From a checkpoint of a small transformer trained on Wikipedia.
Training: a variant of SOAP for these matrices, 287M tokens, 4375 steps.
Each number is 128 + 24 x the weight over its row's rms, rounded and kept within 0 to 255. Layers, rows and columns count from 0. Numbers have three digits each. The size before them is the row's rms in percent of the matrix's.

# layer 2 MLP down (transposed), 768x192, rms 0.188, rows 665-767, columns 64-127
111:147119143128162135102143119092138123130148098120171101156170096107097141092148129153101127124132151149110162120123116193096135151164138138132122127143159093126117148159125093134113130123123097
092:154119108064138085129162114156176118135153146129134135131148133120163104123126096159125118163121118131122080120139135151133112166138159113130139112132171147156146142187093090137162122096129144
103:115131131124109140135061150173112123128103108106128058130164094131115172169100141121170116122124133149141114157130123153139167128108093123147130155141102097116178145135157129112122136122136114
096:122091095153162113137120136186127125137127141135116150106121137122101164176164087141130134081112130136104142128132107117152129090158165110183122116143137093148159089137118143088075145170147147
091:148116163183137131124100141110139107151124127090126104140141166153136124120129113142114111117124104122114084102097124160099109089135159109155131136143115097126142143153131149138189125127139140
102:167115144097112098152166163137154132151092118122105142100095122113117073108104101110104166095107170122151149147093131118149137140112088127144125163094124138119123149079080123162155127155162135
100:151112162135154129114113129098112141126104137140095084124124132163123072114119144100114146117118128137115158149158096108113182130137138140159163158121153125133112120103101201126135096113092158
100:099145112094186126154152078131128109129115131141136075120089131158168119147147114120112146103115143101056137164087132086115106127075133101136154146125143123113123169076126152159151145161130104
100:109091148124121079138154144129079139120143126099100111161117122149142156137148123111156140084041125137120139135129145081102146138147133116135126068105145141103127085114132124154128079132151135
109:088119121126156125136135148115130167089115149090107171145102135114122116143141100059075113132123113116107133138173178090134097133127117147123139142105142120092159136097136107133139148172148133
095:106133139173130124157144163106122103101136138117145138139135097154120134126116156126126130082171099141163091115159170159092113135097080152123137112141099119140141147090177134149112142088126138
109:149107154151129138132109139160152111154112144147110144141121143143114167158136149100164143192155128107142072091151110151125121122166134134145138137145142112177083092113145132172099118145128097
097:118114138131144113129119107153138147106126119085170100133161128136109140120145138106112128124164122105158147124095118125160155100127105147154159135128091109106154148123176151174123112117123143
103:127123120102115067129115125158101116131104127167159118150137092130125177118148101145155088141159101111065134129131135161153128141137125172122146139123143198168132156073181110099130111154122131
102:151130117110144129114130097138157062116127135136099122149153129166152156123148113115178116131129157120130099129131108108125125148128094146130165153129094123111136140115089141142098115127127122
113:107094124117144104086139117109141128115130096127086138128113116105084135138178135089128141094098098163127149122139145137162112149148161167159084133111091137150117176089134125148135120143171110
106:101126139121118116116131140098126113147134131145097150138159153134175131136139110076110147136091147144067129124139105121140088120146140103108113144123155080141088100133122183111147136126142152
101:140104157109106125122117106118137118140120146133105119124132147130112132093114151144072124174140133171128168107133110102141114113139131149110140095144145159128158148098126149123147106109126107
097:130135136130161085116118155108165089126093182118139157162112134105149107105164140116148129120134105116107101154117130106116088189157132167106109107123112121119130117131119088154158098078115111
096:150115139155157105099112158139109119149173119138114093171190129102085167127144153139132097160138143137099132144130122178145137134117122113079106126166139161127093124183124118163094145133095109
089:144152117139160156116135127101184091121104115115128124132139157114120110184153178176097090132145129147127126196151101154134128141137102128150126133142059153123119123118151128138137082117076099
104:133146114126121099138133153141139128126154159097159108136120116152098125181123103075138137131154144180112150138128121149125111125180151127136144152123141084118133081129147158125157161172153121
099:131146125102139149124163168123126122165130147118148139121083116103119079122150147132143128125126129136142145097087101100153167145112096123156129137125128145163125161116111149192138126085151081
100:155158167126074114138109154112088108160142130161131118100083115147130109138130157135120097085150152101174082097147125148098131109119128122136130115092123113126109140163113110135111168127127130
106:154147122116113143144130161129122115111151101129135122167145080136113117120118163145155121137104143086063149068106142135116185106154124124141111166171143105145114118118121141134093126143135125
108:122126155142138104138154137144093089128164174120103107152133109174112179147122115112143128115140155130097159087140146135123143108130132166095128112138140114081128132076174084146169136138166109
104:150106141150092137166136094108118117118133173152124158155171172148142124121126075158139113102155115138112136151099158101110098114131164148128111106161116177107082126104133118154103126089103109
103:147158111103158128107110145105117131130127134109103097118120104093110177118172080124140108091128112173141145142136126148108115141122127121103120106171127108144167141130164101128097055154120122
094:125125125158139162104102173147193144104101113172123152144091095103086120112106163152099122118126101091131173102098082143139178129128097102143175116120132135117137125109137115123093100142116089
100:101104110167101114152108107166159150141138146138092134147129123100124112139110122097118135086134118129119073142179093084123137127140150145158142116135177101135137166177128145117121109121084142
097:133160136132156142113123138092094118083112140159099118136143111141109171083142152147111116168134090131088120132160096140127117111112153142120111096144100089133179108123117163150124110107137163
107:109109117169121150141126156123148136171117161097088128123147162111132160134119151146109113124123131114138089159167115102111075105150152129110135123121160117128130104141120111074131133120105161
093:144088076136130160162111133168102138124126121108096126098143118101110125156157124160077127125119132119137097084106122143112090116121143131124163113130130127124152135136120100164088103108109099
087:156155124099130103150108132132119125117143149160104102196114103130164120115151157100092131137128108106142086160147119133123139085154119160140139105113141157149136168114140106171145072139171095
098:132102168092122156119097144095137164115126149150070165139130107141111133135067149179130123098142168115132160149098164085124119107105126134116188166168113110118148129122127123119098137150122129
114:083124082125104152132140150140146129120136142146136118086187159109145148103157156109116097136152102107151149128150155118150112104085171154133147108132107159058084113136108169138115115125127148
098:111127127161142130120113119110080142150091112143147173125150122113130112135128152116140106095141143143150122064129176113150077134084108102157098119131168109110119091125120127116132102165106129
100:118164135120161154093076126173147175093153133096124138121127088096133093120124146134086109144123136105130130122117119059124156129091157112111085140149130142123145152114102129116131129097113162
092:107159095108135122109128113166130132134111141119153143134095142116131130113118130139119124124127139142147117091158107096142108142103103159160140106108111163170153086097120112139077134118154140
102:114178150127135119099094123121152132131143158137153134136168116165100123119127124139148142122094120101119155095101187158151107159117148168149134152174124134063121123151141131130113146105129102
104:112145155091101118145134148105089118112111147092153176167124085122104168118095155159150117139150108119127127072125171099127124109163133134120144098127088137156131103116126074094113151116117093
089:112089115165129111130128135118127164126112142146134100080132137159132091104161106210089155137158087131150114068180125165136141113115106167131084114098122147119129134096143123135133148144139111
106:146113139149121082156130148148105117160147151116153121132157146139153144150142099157103138128140143145127119089104103139137125105140067121114116148112150112151087128152048134098107153101158136
096:134108126106144108092116156148080119108118128137129140118089120134054147110148102119109147152125124155142113105122138141157073096115143159136116151144133136142085136088116131113111138132151130
107:150099104125090104173133130101104124103095168122143119166085130103099132145110202155118132125109064159158137114151159102125153124127138130151083087123116150126136095134162069168101111078107111
098:111138107101129129107103130153100144120161149135134119125126108136153184159115151122110160138170091129147154077112152190139185086099063164143107143142101184122122117120154141151134114123145117
090:088167131158123131133139156138144125155131124125131128131090088131151098159120146106158141146094124149136157078127143118112109156126098109147125081136095115127121157142098103129175105110163132
094:128147117171102085106120147120079116121158104152122121124111134163082104130130100179112180141126143136116132125136114122130114127127113090119151131141152123154106147102139169155148186142128146
085:111149101134161115101127127110149140175084112128100113162112094192085088131162101138137093176144092123163096130128113145121118107138112149171157160132137173117116127114147101144146119119122172
102:124135101114119105136148114093104151155143084144118129122146103102150132142123120074147093171108131129145145135111151063132117121112106105098124182181158092130067102161126126096099143089140097
103:151123148131120104123167135138111124127121174173105125156149134103101125164116122103145138130107141165119158106130133096097134133122111112151143097130143146150150163085148125161155095128106143
113:118110159087133112143080090111122150152154176106155118109154098142164138130119092106162156121109120123130117116141147097135132130106127099137122142151112131102095123152134106126123110142147155
108:102120078108115131117133113143155145144111130181119164139086120132128151124122107138131103180164070169119079158129104117155123126131136123103127117160116135155174150121113102126085112116163150
106:151097133142149108153143133106128074124130146149127146127137093132082120167185097128146166145113164170133144116154088105068124114163111183086154143129148144143170099115110113133168103133128104
101:121157101097123104110165100111134173143105118120094094125092140157097098130120124113134098142132107126087142096167166113130135132096099126086129092098181115071086126139144152116151112124107133
096:138084116125113114100142153089126157117129160120118125112143165109122133088070089116136121080124110132135125134143157104154126141128138150145111067103142114118091114139119088137141107095072129
101:184129053091129120121098117142129107138143111092089140111147133106132120103080146194166119128169083128117122137123105144128125174141083129099107141124135064134140164099107134185107108130142133
098:138159126179089142115112082122132134123123126158095127126135142117117144120122154129127143073131101154120110125125126153118100120118128121130163110160183084173150097085132144119152111106124118
098:145131129107128123159108104139128146132144160133134131088101133123183142110137154159121132154138157092107119162118117145141099142123162155119095101101115155175114125141095115177134134140127093
087:134118142143127142101107119132151116105160133119141149131125141130133129127186110107142127145154133158169142116105088126139153125106133092114097124131166098160136096116122117149142144130150113
058:132143146133105142097087147112134073138117108109146163141185126106096128114136097090119113139145101101155103118113115114105142104086132121172106117124119099130139143132171123185067155134120170
094:072115135127121128151172136178127138096104157163118150124119120155155159141133093103103141150104110121073118115137182158117126194137124151148139157090161116146103132118166106150109114138152155
104:100182159108116129119131112136136113085111153121096132092128104124097144098143122140104147123094161139119088122159091138152145128097092156185137119087144116157127104165117131102117154086098096
087:151144149148099099162106105124117135083137144079076132144101120099154103125133115083117117137161114116171115133138124164113127126087143126116152130133145086116152153119131129124163118135124147
099:102112133168115123140124121157110148118069134080154146109142104099127117193120101106146184091113125114097120135110165103140116144148111106172133095104139099127161105115096112139128130121124103
105:148120112141137132102144154105132146128141165143108126170087143117133083106143134124098134129107139134147146116127104126132144103148087070158099123116199171058139133157081099092137085167129103
096:122125164141082114111114109110101131099196123103097117132069140128104083128111160139111142140151135079118136102102102108128115117129103082139100117135151118122124109124105122146080084194116119
104:104120169141142133126105111101087148093135098137115106163147156150099124065131135119122139100120171099170127130147123123192106139145124124131087112130096139129181133088134106106138101147161066
125:163136085139158128127112137145125118152121133155075148151100147129114118114118120114131163122106118130162140128076137121163117158156104110139135138114124117141128137135122111117132112111145151
096:089132149133106155143129135139107128115103097112143126136152117122113117090124142127114074144126116113109117125130147091116117120111114089117173162149139119167112160145102098133090063109120150
113:109110112121122181156140120120104138126153143119143095183122144150106123168126092105133155071167124120096083148114096140123136132058149104111118157127166104138161160118141132141153110154144131
103:120103132117150144120121148133161152139101152149100119153117111114124118129126129117135156158075171148121103138127132126126129127142168139172127128108157165125158097106083137183154149108149128
102:150118133107091082123123168120109117077137153125116145140075102168144174104163111129153136133163102146128125094111141117118179124128067148086125158126119107076084093144117130122113081100156146
102:132152100116134152102126127148095138128102100142147094115120126132169119155098129124141123117098207121104110097103134137126140112103108072170149136112116126142088113121160162133091150123115127
099:186146085112136121180129119090120167141108119150143128097156070129160158126124098151139141102120168130128087141147139109100114111142141124121098114124140131148157124136103125174139125106141142
101:119154112111115084115142155115133148124154156104139148123099089108111111140084100146148145145120139126152104174128152151116104146132173143120105137144117117149175169107119129159140129111170078
093:079119151108162118166116133114133151163133147157096150104131126139148128101147073175147160158113128099138121116141173093153136134095123128116152188153159138116100181100125107147109115144141177
097:116102152099111130093161142095122101117151159146129108100146110106149132111159094096122104122122133140118139155207100123121132122139099173114126101136122176175155092115126177136167137128143116
099:124152140118101125134074168159164105096120164160162150168136139135114115138147110103133112121115166091137091130154139108142099137133098155161158105121147157102097103123083099111147081119156134
105:065051142103169145136097153090125106124134102123114118125129170088124144096122129113142133132114143098118162171135134119154086136162122115105135132178129145123127089162141114108131108145109094
100:097110129125101131139116073079139159101161152131080071080132137135147114167092101139145167135137096148108150145139180151115101107095177143142112106137098141157157121162143146153103146081132130
103:064159120147122156130122116134130139149149096132136130189108142080070124153154134116132090116130143166121123117130117143165147119127130129099092094111145130132144157112156132152128135110169124
093:172125157120145107127152097111095134079136129151149121139126135149117097113147117067136153163149120095114130110079158116140117113134126146171168139084136139089140157135119090137139141113122130
096:084159133088159146141149133081106152143108108109075119138119118150108086097103082136102115107089113090118132107147156172084087136120150178153145111133147117071108101118123136124131130130148153
102:076139163105124114116147156113127146096121151138135104112187107085139147133110130106130167138156145133097150152136094143160115102150141132148122126110216109138159124143128149126162105096139161
095:141127149113141127123150122128129101129124112154181121103131082146136141153144099141148108133140160121116113170094127138124136140116102116110115094141142131118096106128145164121111133113141143
101:156098101115135152159137085137159120115130089096160092128146078165148130129107135179148127111114094175115143140130124156146104126133108072111105113094080176105127128122115115125116146152130141
095:145144138103115118113125125151135152156102140146144151087115106155161129183105092133090147113144167106141135125136093103142118150138122125153133108155101079144113182159147144158141125130139140
098:103105150127142111128099140157122143093139149112112150150117117085106146091135142092164170151085125158150148113118156103141150137106154144078095142104150092138153116157142127108118090162131126
094:133146117143141138147122169132140161151112118122111123131159100131108148114106122088111085154146116105167150102140130119149111124136105104158154106121119119127121104111111137128115150122081155
093:120150126124159114145167166154124149093135095139188097115132120143136106172091120082118153135164170102153108106138139122119124109136096117151134112125132101136142100123122128136143163099178114
107:190131101083108090141141122136146142142100199105146122122131095092137112141129129142099100121131136130108134182130111149128095162173169128102095087120158126145175128086120131088163089140148131
115:133120133141149094178162139106075156146129129141148157143124121085120150137106121093102106126110118110127117108142190108098100094134140181139188157098153175162110096113081134127133144136087148
095:109133103113078153169071123176121100146095101139149125160156115135183138155128128108177113121107110103103117114107126150130150128110151129130143136143113165089115122098137135132110154169132152
100:143156125118102174138122137166099156136139136108168153154143118146150124091108088141119122123136151111085127081128139148166187085105083112093158135114084119168151089164107151133100126118158088
089:141130122143138138130101106130093162127110091115100152137133099117139142129121185071113098098140108091151118122119135157099133136118139103081147128136141069099133140151149128156101111113116129
109:152143157125126125133132170094121085124147111150121108103115087154103158143135129133128143102153087107121175141136152140124097118076137138112117143156153129139178133099103154129149116179121105
104:119120115125155140159062123150177111127088133131123127144109154157128136098100144144110102166146135150135146120110177137145079159146157134151090118153145137153128116141103119143158066147142126
098:105109102101143092144131123133125131133092153103130169170140146127137150142156091126125147137156158125138149109141130148123143121095125082143128179131170126136158082159098125170096123137142119
111:086094124127110159056082152139152170125129138135128135146138149119138132128146095172136097128157108105128094114151100166133129125144109157149176150172152118133111113147128178123138142147115108
094:119112117122127134119119131100114136126157114136110116185146093134120113147169118104118119138100144150128134133160131122125134147094070126162093117108153131152148148115089111132099138118127141
105:107107109206143160090092143072157147121141166129137129157126097119148104133146133160122120155099104090158120130100097104114148106117149103150186140116173124124099151132155093070119155151133135
102:123166166140137150113110082147113138170120073150081105107104148107154101145132075146101145108141119125108106109100156143121151105129117117139133157109119129108101125130158196139169127139143111
# layer 2 MLP up, 768x192, rms 0.204, rows 666-767, columns 64-127
094:110109161103157135181139124160101104111101161158113112148139151144113118141153135112142121159083123117161135101118135156139147121135106124143123155082106120120129075146084131132108098128150124
102:142122075134114099095154141112108147055147114111153142128140168123144109122127117130140124118079111112155130109122119069107099124154151107133174129184119126123105160126123155118138145150134140
092:078104110156135148163128119126127141160162150137172103135112132142158131153138129089143085145130127119159138139109155088089142130143134106128164137154106136123120164113103160170140175119086067
078:139146130119091131107113154118105093109125124141139134126145106097137103134151135125129133138130074128136103115128089140116132159090133136072101136129122122084165150154146151119110149138137120
096:116118106160113135107123126126130136154172165137134157157114116081140132114125131141128123162124143125134121164131127127125153105116142098121096105150145082148141130105123073108149087107157124
112:116130134120106104116136108117133104126134146127110107128058143083119125138084164153134123152124139122136125152154103118131151108108140124091151109129133142093144142134156175135125157089078135
108:104137129138113125157136134146100133132132132134176151132148122153174168127103155136162139157109131136150190145120118100084131125131105076115165114094100137126124130138125117145082112157106085
096:109084115125154132098130099108138174120152124123083142110091144134149133139142106139158098105132161121096128127158138062121117094174151104130156145151161164139128166122110153090125130114136120
107:121134145126120108201122105138147135119119134102137115130150157154114116170110126104101153117134113113119124149130159139119090134162140149093082182089121096120112094121132130102101106099149173
095:118141113144095062154132096115177116117126156182122122084093178126116098131094156119096143143095179137141131124102117098099168124141122124092123125110099132159134138145130118115142110103113163
113:151131166075132083135102176122099152125135149135142085113180147073110141153132103121143101130111115156109140139116139110143142101162125129170168129183142137130102104134122130155144120112119158
101:046129182183144106115136126102131121082127148136150142128090108100151100149065122108135115166131186147141119195156122144173127170151112131138119151171102092123124097136094070081119117116097162
105:079099102160155096082150137107130154128112148148175148130135162127081130140203139118107109077084139133162139155104142096152119129139145067120120110121125117133114117130136127138113128134131103
106:127125156161127143101163111077084179142173119132121100125097154150111153145106113146091171122132117128104133137143108166074125087126151127145115127116167118158115109124103107101130117106119097
102:145135103150133130082137134163167057140102143123107096122073137129124158124161127115129133111168119099143130138058160132093108148147169109059156132170130111170155112116116095150161124134135113
101:163128139091152115094162111104105144128134134095139165108059146141127174167141135119122129142117110121100135084128136137095141142103133101125094128120126113137159123148104142099165146133113132
094:131161131146145143156167121129119113137078124121170093149130122144135077121105116127141117123166134155073141158148103147139160112112137098106158115121111144104125111130130120082154128166164098
097:156135111170094169169137119148147123155135105120135142089107108138140145148141123160111108120125112114072141098139140119112125140128117085172142114132121126135168134066103174105134091106114113
098:173108117129076113166152129112135116097099121153119156144121142122109176139145175175117134094132136169153134135159091122139102159142113126134113166150136147121111133112061124144115088150112151
087:169096112110092089144146125143126144121156142134094181126120110129139129184134083122137119103144095126158150142161121129139189094143109100118108120135131135106101112139120159131117134131112137
093:110126123129100125124140152140107110170149085118158096126106160106136113104118109115135072119178112116147132139136128128150144189108151079079109131198144154136136132154151127108116091102141126
104:090159167184133122148161163097114114079135087136121116084167141110089136106181143142142153139127147121125185139137115111113111132158128113122100150139101108124099111118137114106140164111132157
100:142116092144151079125125155125076133170118118096158161144162185146124124097131121105094158121077112161151142104093120129150150111107163137130112155151120108114146121132134110128134151111141125
098:135112137102141153156164136155122138118115136168135154085133137132103123102114141152119161134154135145149201124121132118070115169107083139118154162177146115105150140164122086128123161104182118
110:165091119132149127136121130160123131074149094122122151127109103116123078125145115119143153170128131076116148099103102116162090144130128118107150137143116166058103151109131141108123130138167147
088:112147140150165128134121144102106173147129099135067117077096154089132156130142140140123143110111166119130114135163094180126125135093096160151121120148129126128158118108156161125102140121098127
105:114146126146150156095163134139130152098128167131170158090098141104104113147100140081143114128114113118091175109098129156146105126130132123118116136099158126120096136135136158112142144078095158
102:158107130123128124105149131138134138121103123131084121163110088123122079146094161152119099151125126133150144139147125084095138152111080092091116179121125106131137085096135139065136115132101089
093:152073120121154088137076139152118124105081061121105114095132084150104136142118114149094133116101100130114132130109149155114122099158159134088137153126137172126126108160148111105141132165145095
097:139112147130095088117147126166151157181154128066120147089138118135130108147152106149115152136089114170158137119136124118136143126105145077149132106140141144145155129144108135114150081157102075
099:112135153112154159143093120138162086120169130152085122123106111110107123129144177086145144116163117128129112126106102130132129139116077108118131143125146127171139132097099115104165145155114147
093:121165133116120136125206113127152141134163108116098104109131150102140171169118120106124169134101146132118125158115119149099141074088137083161117154133151153138108135083134150137138128120112128
090:156144143143150153172135136149138150121162144108149105144100106137122116177138133096137153164113079085100105145090120134105107133140174173173134096115124109159131099165141145145148129152128146
103:107135116158119135099088145101053123100139130121138140160132109120116140109100169126133130136099166092147137122111120130114126138136127150132137138149109115085126094117069163152113184112116106
095:123125081147073174127104129143162155092128111179133123110152159137123141129117132155128109164132116130138144132139123099120100125148162145107146137153114177116153136115119152108118122139141114
099:135148117126130156071157088118128108072129113122087143165132171119150089127131097114147170090120089140151183146154121150151151124120154125146116115147147121173143136129137141129149097073144097
101:143128170111123121114129117160144130093135171153175173133144129128141117155134075148150133130122075125127125161153103151137131138133127121121054162161134125108137116112136129078113142089131139
104:085127118138129135148183148161126093135121123086126159124140116126091172122088137153144085127115163136128155131127136136170177111092139131154128137135124117154170117104137122085108138134155129
097:116119154127129189109118089122162116157118123138112173095128136148165137104095125136103159116116117112095138141131114160119159100150141095138126112157148137111109162149082152123169135120183109
104:131104111131136148106119113174162089170154129137125135143111149103154097141121147159120162106141152153110158138115119102120145123110116094137107171146147078118145147147168140110156162142135121
099:152107151143136133151096119153137113098137115136101137122134146184122149167135119151119133127127157155131140140153121137117103111115116137145105139158149123141131138166100133118119159118112086
098:183079137119143118137105157163110098159185137122145159099118157127099118141149126127163129121166105131134127132136113169122124072119140121155131131118133141110150144147098164079137124152103186
102:123134150083124139166118136127146114107109136113187156105124164110188119121124149130126094133106136108134158150117109117144152114138126072153115135124135172113157094113116134138138115105064144
107:107175127139155109148157120137106156140105120085112126143088170140129137149148155120132177118150137110151166154120111099110131113142154192087111129122115120114143148169128133103142109161165114
101:151105123148130164134130130138153083128103123094158138084094122092096166131159100137100127139145132121136126122148124124138166150170108086099146144177115169148131133150132147090099119125093102
091:141152096114151149153123172120126142119123104115110126152142135119148127113146124132170107147119135087139151140173130143137083095138110167121074137165133134087134136135115149123121091124103115
099:149110123113147170140084137133156127108105150152168129151133171103126134135121174065126117099124125106149087141144124146123094117149124127141159077137104130132138125114110154107116123117127170
096:123156130077135110139141152108146162142114145117183137112081141136142115136099100152097110135131122079077144096135140126160116158108129097142101154095107115140091119140126141145149113120108114
099:120154104123142102172103144115130097154147113140125150132140134074149086152144183121132126120115131161148108171170139117122096120110111121119145169143149096108116084155138124083147147122184170
107:143147097082107185133086123152126105071130110084110097107101116109112118116112119154155142148103185092089119098093133097149115141147107158129127100137067128088116111164152092117094126142108161
109:142154133127104149090152173170124112147125156158093135172103119128129142112167143126135072141132155117162156141146123129080113139151129123076116147133158119103126150115119133113163104184070171
105:085096136122122145134113159178121150136116112123131179177083169092133148076135143139128108174140104143137180135125136142142126145125144184116118147135142142141125134062145111117163104144092140
101:151101131112124144093116166125177116156135144106163154115135110091090107146139155117121131122099125134142113170144113140159179128079072148098143188148068152113143124161089132116156127089126130
106:135121127105104166127105149132141121099150126128177133097142083138115134165163133162138141121124153107147144140116119132114125165115151110154086157150133153123122154121135178145135131140163119
101:078164154162140113125105139129105158123128134138098121161151094147162113089124179138144099154112115155115165174172113118093116191129144109146102158124112137139169102142138109133146146143125086
093:129090186159132092121110105121104125128136083112103107108139125100092133130136166100156152122098171164105121165140164139104100164115183120108132141126146164128154117098144103070099144156088090
094:127104102106123122137125136123103133175119144142107118099096109131163155126117193175161120140144115081135130113145134092104127108085170142157136116119132068112132105128139163119125139100166095
097:158139095151113120141115099127166146156124159100125140109124148149115129115123144124091114140125139150138142142136103112115135097136117126135088151143114121150106119110128171169128174141108174
077:122133108153130100110107117130127125180114154103115116125160091111133147121136136123123135105139073146097107130053108124114096161115128145129093131111107111103202120152129191134157149163124120
050:093156090161102142141126083130125152116166149128094135107110089132158134157149138116145147141128119096124141129132123129132150218103085108118124110156102138137131076096108169143127103126081136
098:162127149166120132157104143098100155179157119133149136115107136118163124146140154132164147106171106118174132124119092126112146092157133071096128122162159107076132091114112211129125106138125121
104:102116156120136101086133144145118122082132126090107114133115142145108141174135164109155174097159134156140115158178123128137126142130138141134132128125160123148103118132144119131112106135105133
095:080136131160133178069149126142148084140137085132152174099192122127089110125120118112123151107169102128150154134170123112124119087129136089147113122117080150127119090123110119158117150139123128
106:124126112185121079150095117117148164124125120103106173119116130105119137120126093117160121124128120116097118103146165116149093142113184142143112149110140127104139135122113129111135138115113126
102:140110159122183166140164150114133140118145130103147171143149114105143127117114134078116110119155132129118127138145132134138145078100133123116137122100130124141152129156062122055126159085106163
090:122123122109152148172116095130076091105103116090105124139099159116115091161119117135131108121142133125154173096143102131104125149124131099128090162171120103109152141170120134145147115107115126
101:111130105119112117138138121105143135167102114152167111120074128141116133133165132150107100136119137110104111149123130163164110200125168065119125118111130134115086131113172151131120136135139171
116:149105184148099146110146122138131172144151131107111143149117082103143159131114150105144121120091117145138117152123138162114103128105127128148102137160131129110134166115149135097142109092150146
094:121159092104148116078120173117168117112137145157111138121128167087085117179124125145105137107119128138133140141123105139124137190118161150157150142120124117091151187121169160136115109120119098
108:175110125115139075160141109122176130104120137069146144092122126114120164129110105154127112096118104129093137098115126198108127115161116142128113143144110149132161110128140133107145122128131093
098:146177093139163120133104121100095099141115102163127088085088130152106145142140149142149123108145110183121149115112131144094099149084112111094134081147118175100143137178170131098130174146110139
095:154108106147105169147156127069136130125142134112085066163124150104145191158116111116139136156114111126144135115144066119110113137127079095150146130124153096106108093157127145096154114129132109
108:130128127117125116105162145108123153127113165088105134135080143107125116138129117101107126109085106142085143118138113146114120117120099124136132113112126159107107138086150127108105150154125144
098:140169159114124102136101100087108072129133126183120120119111106109146156124116156176111096108135106084155131151093121133164144148128181165121131132154156118108088119137119115102123096150120074
105:118120120124134128123119087141143148129141127166122092113155144172133124087149147139146112107159116115103111163106115124106163082146122100145109120124091159120145140089154139125141163125179130
093:064109109134125124150103121128084107107181089150112168098129139129148131165121171133124144133134147144180134090153096104168123144177103122127110148142129092123138066167119076119137120144176119
096:114180134115119132067114131155159159107147132138126112142106122110141145120096093171112073099114165146122158130133126138128151126090163142119142119146142146123094105106134157175081087132129093
093:118111108149120163137085108154148142105104073114166120097067118146156127122114129109093146155148128126112126156130079148097102159153128144105136137145113130108123094179094125096095130151095143
103:077142123133152146177126129091076134099170117124141094113129154107146116073119093126117114145155104109121122139112105177114125138107163127122115158111135140135129110121135167134135093142156093
099:166164156110140180126105109128130083114117116144112168150133124097134128106147130114138082110109119122089123134144142125125084146111156095139158164118160111141116098110119149139171121142155136
101:105173115116114122132131086172101092125146138080139123138098119142161133133100138150112125094108148177109113122151135132116138127102119106160112172168128123145122160098110132106137153162215101
097:109148187171085099115128129164102140101157106148126150133136136123123157144123126116148120088178163114107162150153130097109135109108130113167127183133151093125131099141115107112131111091103124
094:141129165102130106070122142123091159140129149117105143104107133155105141143121094144154124113138164125120180143134102098132170173123205196116130107119160110130064129134113090108122136123121158
098:125119134152113116156095150179114132117115135107144093112086083091146087110110133114114103127129167088100143173133118135120138148111148101128127168131182091158100122124108186142138146135143131
095:104132115140115116174133108142121101110093126122099087146116170109140166070100125144174118122146096119191137133135105133066125144113112087131104101166138111088138141129097132117112116140149153
092:145108142133121132121101120110171122154167175166097126129143157095175133142159125133118108082089131093117147103160170118109073107109157121109131130135171132131155145159115130146165138122135157
108:164160174103128129123151136138131132150127160124151165100178101091146161160115101114168113115145139119098129125165126187117156140126166087123108159145133117150134140135189151148128099147126107
105:170119143130122138111112100107128083105180087115120127122106113134148106127123145124124108121128119143089119151176127142124129142091132144129131127126137108161082156175129119152120157165123134
096:090179120093117123077114141142140105156124127140157121141139170132189122166107153148126090129139141130107110121088142112110089139138150152112102116140154117123107109119111076122124146160135102
103:142101142135132100141137144138128124129162129121151088131144105136128153117097071141117123137171133091106156102130072137131159088161118118103153152179106108108153126120104142080119155112160122
099:085102133103106135128065133086109172136123074128128131106112135120092151101146154105155104164140116119175130083092108133147165137129150131122106198156109140076128123144150144135119132140133135
095:135138156136162109090120168123164144168106138135128136116117138136125104090117142141121142128103152114155142148165098111147170071081129129140136158131110117145113147117127157115136118152123133
098:158131071116149120135145092114105166107119081077129155109102154164145141121110151173122083138124093149137138135105167162095144139124106148153112142121119096077139086139127138142114116122135141
111:104126109149131084105147162134174177136148168114124119151068136092105121168128124081143094116142145158145114128176103087093103149138118130141154181138099131122160124102114109118107114169144111
091:107133145129094100136120145131116099147161152114103119124122126127138144146171111130156145167137142144131180114148117092160125144088106126138145109137146170113107100056122125151152158153078151
110:143104135105148145094129155173123123114138119135140100128094085110127123120131165095120108146134146109174144163102196166102135124123165148096107137161145092098143132115111121122129159121160107
104:131129115130112133140148164101086116127125131104131127139107128074085124120124162146136123130150108131157155133177093151144142081146191125159148130103130110139112134149152149177149111112197107
101:128150129155157138124116121127094052107115103148084150128130107159132115112118163136141123114076117138137169122101141151157124122111127145140126120136160128104108139111133097142160130124149086
102:150131125141133135060128112089173145171133098129113117121149115144141147123107132130142113075166126147105134124163160126099189128126078170157142133138057110123115117147090125120092129151141133
095:125154098177084117158155127130155108156123150110120130134098157123131136086154104167127163078126124111106151109139168134114162085071200117124138117129119093103139140138092136130098150090149147
105:136088131183098119140155140135111110155125159112125134134150169111165120124111097149113106151138093123150172122162147067118111080091150118134107156120147131061133163126103132088134131127151147
102:120144122105127150102135141158124162095117141095105122132104134099144135089110103125136172113130125109133133142085107101107130127104096169117103100144107069131109139126167143141132194106136139